Part of a small language model's weights: vocabulary 8192.
Each number is 128 + 32 x the weight over its row's rms, rounded and kept within 0 to 255. Layers, rows and columns count from 0. Numbers have three digits each. The size before them is the row's rms in percent of the matrix's.

# layer 2 MLP up, 256x128, rms 0.131, rows 156-172, columns 0-127
119:119197147116148085142027163069175135139081121178135149098148085122087162109076113154240139063132117177130132148110149123144152145087126130139153115170131155173150145132151121160162087160130124127144112118124144082105093203152107123134168127120142112171174124106164084162092165131143158161143165095104108215167065120156102151101110108173130122149167129151146119115148120133113141173141
096:131166118139106134125150147173134113117170137150053071173176125138105113137126123105164125099126100096192119157153114111173077118173113104089123124129106168186141133158124093139162153091147145076115094173160166187131149085172112126185070109129129192166068076139221174096152114113129126160149124098127146116136140154117156157132155154127153110111127059191096119063113131081147152083169
103:102146123111143111150140117127120136179139130070198146106159089131099152138136137140150107122141162157144196123157156119170126102174101121137098132130094175100143132135099139164132086134156107141255069150168101120120165094067120176111106068126145078109159179139092102185118116154118194144105164040126164112177190135136106154120154158126205160130135128170102107104145138112124098139103
094:121154103135185097035119100128112125082082132081109109090173162124136120144109091110126099119110125150144121112118148141097139164161140199175096144104091105076168126092166147088144153143078159085118102089181131109114136128100092151122174079155157122123138100120106148199174113118112129129129119134187143105149104175165122179159100097173128077096094154032191146104074126099145064134106
092:125112087076169146099131106111137119168115151110159142115149158142163104086102168129152099130158153156132089114145186086169170127127139117126155155115130196052128092066167088152147166086081115085171089177122189142131113167119163137172118154086126139182111120083171070155186134150123084061095152148111144127129099107135149082101164053211141132143143128147138170129116105122079164131153
108:178106139085121143133088127119154147097134163116117157146140147106154127088146127149146123129125107125179157161155130108047106157097074100104133149135155159135136158141098147120148057204166111103124110074103171149126111127123110096153133090143084163156173130132143136123072161106163151112097053096070170216146123131114103006095174128126167095127110106131110181147076155074135106132100
104:123101108103147124099127119093138105115092113102085117024166121111110167147169127105123141086158120126179094133181138137153087116116073150171120172162125130091154163212117152137102126151152149097120080149130090078120144111133122119185166152139116144164154138093115050112137145159086128114177178164085088135134149131121112086090143104167123162107132215113086109074114127035100135162082
094:142131164156129088108174104165155140062115113124152078153117093145088190150116107118113147120159099112169059129087116174193072131147160172092111116138120115114161163143093148185117132161148112088089158138169103158158108095123106080112145158147186126176104074121071125123156127116131147080167128127160122128129109097141163164101124113136115219034107078129151182155119130048137106136109
101:110121088166139124110130123117149162143071160108202133130129157056191191127103169085169105106143111124108153095103137093132126082088143114159089140098185126095116103066100086196106157143162130092154154116118137124126143097170044165156137147140148132099118136047125164157117062067149195081117115123098150181133161094144194127064139132140119138140097162156085117113121125125137151138114
099:204128181115095120144115113175097166120150136106114120147073159157124092132168135124166135134172135137131099116137146088175111135106108052105084085195114175117157090111088148102123161119145083119143136096116089175127114087064129115129159096163126111188143171165139116141124138079131071102070130191129181098134144121126161181145077032079098136140115090162157144104065098118106108111130
089:162127129079087107133152140128122201108155134156106124137135128138109071115119092133111153136098168141167125094128112130215096152126146148104116071113149154157133136140181101161117137131145116089179123121114068059101100135094172126060146193083102108108183080084089141134125119076131143201106084109124125140174133115139107043166127120139120063109088075076183182144144115163093131134147
092:144163153075036138160097155083142105156127110099153121100083099175096212078172099170089179132161108055143122149098111182106075126141126123071126159149164154114122120120093171159105177129133159123114056131123148057106134098114133092128079169164123129143129163064118138153096100145139154134137158135207083099155171169139133127097147128119170161106131098118143170138112168154103110126130
096:136167122088143161120132066124122133109194120162158102163190080106142093086124200122112167123057105148143125077148164075163139145130157128140085178135042105141144079129114128076108135112108128154097138098175125097130134065117131097125082148116135145117092195072181050151122133145149172137113096100147169155077154142135083109150100127132159079134078099122096168102123153074111132111143
112:085050187114104110122128122142134115090129129110170086197138087144103140133157121158107090121129140153129132110156146114080189137185058165132083120105156110125206142100155146121135125162188098195167074099164162120152142127145164177111077101086125158089143175138123147125120067132114101124174111056100095156162140138090137139092134153109058144138113137117132119147071194152129131073153
093:166111091092108136129070123170125093147107130111192161077112065146122170117126150111103115153112129152143157148114170120122174136119106132130082118134116052090114106159101148148202154133147108069128127157133141120134059070151158198104155114152148110189167136135141123167168124142161175176096104129128101188091156128165111180103061117112181094076124098127155111162177168110130054107163
099:159113150139106162135173104073121079120160170102124070090140111102057102106139081110123094068153127156125183082116187123105123159167134164179139129176139208092124130145148087144087129195088187095123151139128128120117163146143138096086126109152136130122129126173104143109133094145138150068119080139118120095101126065069130108207098181145061139106100131159107122163169113193127137097110
103:128147177102145183151172169105152131096102160100114142054161126111145077107066070136123126113149123096111115173058125094126110105105121135183144132068167106140147146141167169157089133192116132151157147178148115140099171161122133157097081136096107127140131164084123148171183150091102143146147142085138166158068122135117122097057135168080134152183127199044066128137135138111156141116113
# layer 2 MLP down (transposed), 256x128, rms 0.0822, rows 156-172, columns 0-127
115:130124050171082078069096132120185094110092115151101137103109083172135142134190114140135095164110182152099124102139136142102152091113100072127135157106104116108107111127149115157067171151127145084140165080079086164147076134141189189084072132157151111093134107164117133136105080112114180102126098146086120129189190146156137176131190119148088107156163109109074109127179095144096108116105
109:146146149139157083137159137127105100148186131140113101114160117153097164082158140125123084103122122117109148098114140098110153156167147125144114146116135104186160102159156063125163124125120171099117076099169157134080156134110085133135073102134100119168077186123208172049117077095132103151154115077136147127180098162128151181145112180086163129140069114153102021106153130134120189186131
103:083120143190188132140115108081163211100142152158115127084094102120142121135146112149125138098070148080150160091145161130128130104109093120123170146141155084123074179127137172160141148118128076198078094080098173198169142095115102130184137120112124141138117110090097075146119078190132131126071130080152172120188111135140137095120091124092113143140148111057132070142186070128107137121136
093:143125103168179123136059157118109134113151073071150118146133095124141148202101152154135117148080135164124141144145094146156131102154160179143080126146176157145127055157145099119131172113137097143092089105156144088176141109090151112084124159160153171122180078142148112158141123160174149072098137145156151118212108121132161177173094161178062143105098047087118149102093091140080157137129
094:187116169141117084120138167157089072105075198135116108173146102127118090129115085146122180178198098144109116154104078149125073137134089117104062137115085063172157131143101129104079113161173122138120080144111124127151101094085145126110161135127185098076071172113100143144140109158123162146151104134143135183132163078102130089085097148083174123120182135129108100133177075086176142140094
112:105097082171118138114124153155107143171086079140126157115136134079161097105188141216096108108083118128126114186132126177176150122177167139145086139150123147099108091131179123155165167144142113116118068158154113125143176075136145155193156087128122108130080115093102182227190109111065112113177173155142097108134125157132136163169133126150120130144116135115130135117117132181126111057193
106:091196124133090133075118145125125140145136164113100207086120116180103128162170132134091070157134148132203194124119133158092146111095158135096148184189169145138120113133068144161204161099115145088099112118147107129090179132126129176167119129173117083111132101147150144142166102168087183147145087177081066082120093123155120127080172126157180117074117100169122120118102099094117106127122
096:138141155102146120115128117117114061141085107153092140149155129152176161097164120151151107157172134138169069135130084152117133161165131151148122163124161131117187113106117120086122130150140129108149092083096097107186107088119161084141111114130114133082139163048094079080192097122081106111125154118148170110114124156133130046091130156081128186132159139112017073158153124128131134182211
096:141105065088123151082180152121151158151101123145125121123166171197077106134098180115139184125101110152124154145157069117125063104069088123121118114120191135094135164093127176074070130124128101102116135151153081128126063146073119107123090128111182129105152122113112086189074109058097126119119118186119082174160151166105144127111139150091167132122189098156153147126126183154110154107178
095:102155105134079131113154142137092140141055152160149145139112222114113071104105126106047168186115082124162143170161152126050100118108103099153159121146148130113096113146123157091194149173081113148091180176100148088108091117119190176101129157077097134060080117165149104140135144108116149127175151103140074124140141119111121133113127117196154158177099161147121128105128163126126083141179
085:166125134113068145139086155103126124173092147087128059141156148135078086129063058067088155106099140162111142128124178124129157136115131132170106082156165148112156121179113089189146180124132100157144163116170135107104131120107157150084128167137200123104137076056134136098137100121160162176111102114122116132104114116057082107127081099159163141129069126144172188054141121093141124135176
096:078137173127154134144093188123152145168082070056110163164130121152126052165123165163142112086147117108112122157130212122087156121085135175118048139149120124115080059077198071185133156102127146112141119113141173119133149169075176090139126146120168118106165111118130162141093130108196119088109120124136132099099115140141066164156179167159112143120128138116088161163123139157129161138137
104:159106113086126133108143146146150122135131075147138113148091147092128076191182128146111160109086036095131138140095137090049105090162105140133115131176116132133131130122112172112125163167114141125168093099140114101133105088123125095164139176125163099108062184122184179175150111176074104104111138137182138035169169107081131132134152178103137124103176058143080121102143140180096143138143
108:177095164119145108106136126104130164106061125175128119127149041109152169155092120136078101095158148068055117134127127109095123122120105158168093152180124133167140146145096133103075115134125158210103158113076135144160148148136161134131139130149133154169089152102118058122111130105152097108151172094066125165128171131112108008150138165131159164183135101127159084143137150077101117134175
098:112168185134075158159158132152150061117167119122143136109137174188093124144149118095099165185113079127144121114057116133146115153107119142111145080140126107166077125135150087111128167156150095129162037171139102159083093189130091135136095106155120100154146151159153176171090123209140193130105175201114048115105121135144120124116096109088144124109146137103110163115185119113103158086143
098:173119096147064136159135136085121077139121096150155103119132125121129120101148085114117097067108162167165178090122149162107069196124088152169073120117156199127186115122104172130134124205149137134120096186123163152153086127081127118095119155107123116104103093162070094153096081113140169075095100151100112136110128081085128126150134169161083100082136114126163150082178156151156065108181
105:132069100143131131148132048103116064116071129141188146152135106107130075100172194163105152132071121151140112118161118175121124157142146142107131119180062148122078127172057173115149130113104113135148183131144090061132163128107151174116100145091179119097149106134106076142131132138063157132126061134099102152098211103116106179116152097143125135098131092146109186138114089164180142129150
# layer 2 MLP gate, 256x128, rms 0.127, rows 157-173, columns 0-127
094:130128135098094112133091154148114109073125131141106154122116157141125074152187170183153132129135136122142113111151085155105076141139114179111146083111132118112184107163113082139051161133171125129119148157168174073137156094126118137124108162124071189113090142140159035152089149129190095112121105100121117110103147150134123092146150065141118126076093083111155242129114170126118171101201
105:121168157180126169160139083187103100137085136175061119185094141127158100123137123074122157154184117140109126116111180118094093159086149136084137108153136165180138114146113136101131104129146137171138126137093111145119072091090087097112079138148148192069157144140142128158113133080121169148122061141073143202125092132107114086142131118173081173168054122066129106076170114087087107129142
097:158118113071127104055117112150155062162135155153191099103120156155141207122179141097094184101112081098122075075174181086102113111096175124115112126096064072089144121114107093157134199157115110112131074140145174120121067148152157141151174093120138143151148161130109129132151143184143139159072126130136160086109123146166126127113136139113123136085149186141178161118112126103134116140213
101:146120098071149174130114126145106141126154094129149154109128109102117144156150174125113211182114107108095112141116085196126103179087044097124107160166124087209119133128117124129120122092112132134124190111097130097149122146091118072110197091150092143145138106101146127146119121119174137121113068174162123100104113105188127139070120108061097088069138114145128071113109101127140139065218
104:151069104084123158137138123178193088094131116099131099130162129076181211179135128081152104100122076148123076116137082096082176169160137120175120152067079135123176158122146118156133111101111161084116109134068180133088184143126139118153165120125149183178156102144068150105112121135089155126090115122144138175105112126116091125048136163156130108124160088120162137133075142118168174146169
100:092118171153111111077118097143160112128146059185108125168094116068108163126127061093066160123108140076135181161128090115216165072133165195085136152134093201145105146061154146101123122118125143101134139088139097088079108137125106140158105095100141124129159098065091132082106145100130142108123117093080116148160099123144162106088130098105104111126117147095165153116111139095037164137128
095:138165142132090102143081158142102079116105111118125075093119198107109122128147141074156097166153125096071102130117135116122070114106103146152165151140103133055130119104086153139162160194181136134162147099131145118132028150136128117129096100104155163101144077140075103116194187168115114120048097123143145094106150105146197168108107132179132175084094124143108158187162146074150147127127
098:108159125107144125113158118180116132138096126142164116092135126089147094175110120135139079124176176125147145135141123186116140049168151111163044172156082181111160124155137117154141186144165170146175128156158164109190142084128125160123131167118119159142070113129103111131087154120183114139124086106146078185130145139098171088220083105135138134074126124151085206115104082108126085166095
096:115073081180140132107133212145108146164162180144132156133081144089127119184124145078169124140107158156092117124168113143151082143133155143089149137127125088065122112090146091122134092099070152114151152144125162104133104139108084155181120098136109079119157136158166168188094172132123059024120104145088128171180099162094090153107163071113172152179124169147155129096131125105167116122144
092:142118105134138098188119141110120098142109112136158144177155159157121161082109137158095165140151103120086165159176070133156137096143147103130088155152157079177141117170085130132126087112121143100162038100149216138176106141146111133092157159098166124106108017078111090146167111103137186158087109159136112135150171123196134092146158124176147178132099140142151146082159192107115122137143
095:092095153157152100109156119121110172075092102145110121173156096137098126136111114098177123126162142171160154077166182167143113102126149138119088168075092042160096108154171179140095102144120131051141142165131141079161129189118142129109151182137137117124139112067109080156106050135089134139138153130103109150141099110092147115163088202098106161131147161145043135095151171140161169163133
099:188086054091121181076149116141167100113103098163158103100149071083128141167141150135153177155117138108124142152080139113171161116111129114118090177172119095142079099153125176132133105144116162130114173136152107099154114130120129137138104143122113149105113125101146097162195040175073125156149119087179075162132150160129146155146099110123149065118094034137083113125072189146134143139191
104:088181174114072146169100081134145111099194131149130179141131112151051119065142144110125138128190113156149118160132216099123127086122169186129122124129131112099177111186155132101110145093168144101153139122135125149137154112144185122155070155149150173110149136140095152165195104174119089118126080070135127156102141132171179135172076107094116112118126163118159153125106185175100055146121
102:162113097112113135128081162147094097156087199158118119073152126192144109109095099117138088130151177114160167176151095128074169127093160117156154126172152125130103132163092159116161104106125148102084103101132078122151106126131135088122158203152110124184063082148128094178163112091089120166087120071133174135102188158168157138136116167155190144080162134208160165149152170139110144129098
088:149147129130134135055185171081088153127075117113113071151146131130198172123072129120160117145134130169105140144129126182138072157112089133158144121146133081103105109137050162131158104144107102151081112128115169139137133134146143172184094131128157169100106190049122048118136122152130066121144156131140109155168118182066143069132141068135163119206159150118117157105167151112101128145106
101:137056165223145157112101068110154102132079123131138155105147098098160155134131160119068134131119135130148108114112110178089128145170134153110136128111095099177075130157108149150105121106055167128110117163164070093121191156170128131081100109125183104094138095122079129123135093183090146168209165113106111107118132140134071155091221118112082115078156140118111133157091095162110135130150
110:103116134103125161113121160123092162139086099164143185110160111102169079085117156120137161163140175178155127113135105128120098143142060180147173141142095104113070111044162125176135113104120152133140166107129134084095107104101126107149139097089142163093170133071141116118086246132113112176113103158125130166108136203172119132155165119083091098093124117118134055131145109167188099168153